Part of a small language model's weights: tied embeddings.
Each number is 128 + 24 x the weight over its row's rms, rounded and kept within 0 to 255. Layers, rows and columns count from 0. The size above them is the row's rms in percent of the matrix's.

# layer 9 MLP up, 768x192, rms 0.191, rows 100-120, columns 0-63
size [ 98  98 105  99 108  98 103 110 100 104 111  90 107  93  83  90 112 104 121  95 100]
[[122  83 119 103 142 139  83 125 114 175 179 136 133  71 171 150 176 118 125  89 136 144 129  93 154 124 105 165 157 154 114 137 119 139 147 161  92 111 114 142 118 178 101 141  95 150  79 146 144 149 113 152  88  79 125 163 118 105 150 147  83 116 118 133]
 [134 133 117 118 107 114 145 140 130 143 125  68  70 125 153 101 114 104 144 129 102 158 145 139 119 137 157  98  87 157 155 115  94 139 161 126 140 148 109 151 105 131 143 106  99 140 125 142 133 146 127 142 167 114 109 114 130 149 148 133 134 137 151 141]
 [108 156 125 127 144 143 124 111 117 114 108  99 136 148 124 140 128 141  96 130 157 121 101 101 153 118 160 188  97 122 118 117 143 148 122 119 133 146 144 152 161 112 117 156 112 118  83 131 114 184 182 110 105 151 107 178 114 154 125 100 123 116  90 112]
 [142 144 153 138 119  97  72 123 139 148 119 141  96 100 131 137 117 140 143 123 144 110  98 142 154 178 105 121 120 165 127  89 136 117  91 166 132 115 158 116  80  91 135 132 101  65 102 105 140 156 133 131  90 138 171 157 148 151 130 115 132 132 161 133]
 [161 113 131 160 135 125 122 124 182 140 151 105 135  92 114 147 113 130 148  95  77 106 130 109 139 174 112 118 123 121 159 124 139 105  90  99 127 154 134 112 152  88 139 170 104  89 146 124 178 136 147 150 127 118 147  91 151 158 142 119 109 118  95 104]
 [121 121 115 130  95 122 115 128 144 164 144 164 131 131 149 105 116 145 142  83 159 154 108  97 113 108 148  82 101 105 136 121 147  75 124 132 137 109 145 124 125 151 124  99 118  90 147 113 120 173 162 152 157 156 159 118 156 105 126  72 104  93 154 132]
 [128 147 103 110  90  99 115 120 131 146 128 145 172 152 157 103 135 113 116 117 105 124  98  94  77 146 126 141 111 131 106 115 153 162 137 172 155 106 125 111 133 164 149  91 111 118 154 115 138  95 168 123  90 146 124 115 108 107  98 173 152 106 138 176]
 [132 144 137 151 105  84 110 114 165 156 150 129 111  90 118 103 149 101 126 136 142 108 127 125 117 123 119 131 118  90 122 118 118  76 141 120 127 141 127 118 129 157 132 115  78 115 123 133  56 112 108 122 166  77 125  89 105 151 119 141 119 134 152 119]
 [145 113 125 160 152 110 122 136 101 119 141 148 148 115  90 116 148 143  95 123  90 136 135  83 115 148 107 144 130 127 163 144 143 141 126 132 114 125 138 119  85 113 124 121 166 135 132 133 155 110 141 125 159 158 113 127 163 142  87 123 181 162 117 108]
 [125 104 147  77  81  89 148 150 161 114 126  97 135  95 138 129 175 155 130 142 126  55 127  98 108  98 167 121 183 105  99  87 137  91 121 109 138 100 108 152 129 119 114 136 108  90 144 132  90 160 110 109 118 159 107 101 128 107  84 125 120 103 176 140]
 [111 113 110 182 136  95  86 156 174 128  93 148 148 155 104 124 169  96 167 157 132 146 129 109 118 109 121 118 180 144 122 123 156 115 132 147 136 137 106 127 143 149 145 114  83 181 126 144 136 141 156 133 138 158 100 115  95 148 123  84 119 177 139 133]
 [130 144  84  94 104  95 124 133 103 151 119 180 130 115 156 156 160 121 160 150 158 160 123 103 128 118 115 145 187 126 145 137 126 105 111  94 110 118 129  91 118 152 151  83 130 144 113 118 158 114 133 164 119 164  69 108 122 122 162 130 135 186 131 106]
 [140 154 139 131 132 109  98  79 181 113 105 167 139 152  93 126 116 173 107 143 109 115  74 120 132 119 158 113  96  98 118 148 107 123 137 157 126 166 126 122 117 108 114 126  62 146  79 118 135 159 150 150 142 120 124 108 104 141 110 127 129 107 107 150]
 [159 147 129 166  97 119 151 154 139 110 147 115 134 140 131 115 171 136 175 101 145 101 176 106 139 107 127  88 146 139 145 131 132 127  88 118 135 175 141 171 118  86 135 148 108 138  94  96 126 110 143 125 132 135 109 148 135 137 138  93 144 150 128 168]
 [115 113 135  86 139 127 166 130 153 136 140 138  83 129 129 105 150 148 137 113 121 137 109 110 118 118 109 137 156 135 116  88 143  99 131 166 121 162 171 102 144 130 127 162  83 123 151 102 142  84 184 143 116 188 136 158 129 146 129 130 100 116 114 117]
 [194 134 105 124 124 113 151 149 144 139 132 106 132 144 143 175 128 105 137 127 160 167  91  81 168  83 130 117 150  90 159 141 124 112 111 129 142 154 121  84 185 126 112 128 158 111  90 100 129 107 102  73 169 113 168 153 159 131 169 139 136  99 119 100]
 [147 129 108  98 129 113 119 118 118 141 169 105 137 150 123 104 116 157 117 118 140 152  95 137 150 162 114 149 142  91 128 122 136 119 114 157 170 163 129 117  86 145  96 119 134 120 153 105 116 108 125 126 125 172 104 163 111 134 120 130 124 157 133 161]
 [144 134 137 108 123 179 114 149 149 168 132 137 102 125 116 122 127 118 138 150 130 144 113 173 140 112 121 111 144 137 154 144 126 133 150 125 185 136 135 144  97 191 109 148 112 134 139 129 119 144 122 146 159 126 115 137  89 114 192 118 147 129  72 102]
 [122 132 131  96 130 111  93 138 173  78 120 113 121 122 152 171 155 135 135 119 131 127 142 155 142 140 114 146 130 171 184 149  95  79 182 106 123 113  97 104 114 112 130 127 137 127 167  94 121 103 107 128 113 114 143 123 136 116 131 118 101  98 148 102]
 [ 91 120 154  99  72 159 130 127 149 152 154 101 131  99 151 130 166 122 130 166 160 143 136  94 150 139  69  96 121 105 121 127 161 124 105 155 175 144 134 140  89 150 156 114  58 100 136 109  94 149 131 158 132 122 161 106 129 139 147 140 115 128 126 110]
 [127 128 113 105 134 112 204 120 119 118 133 163 132  99 121 162 152 137 122 108 119 100 117 134 101 105  88 163 117 137 106 104 112 144 112 115 140 105 116 136 122 116 160 170 100 135 122 132 120 125 119 149 140 118 178 140 121 131 144 106 128 136 116 110]]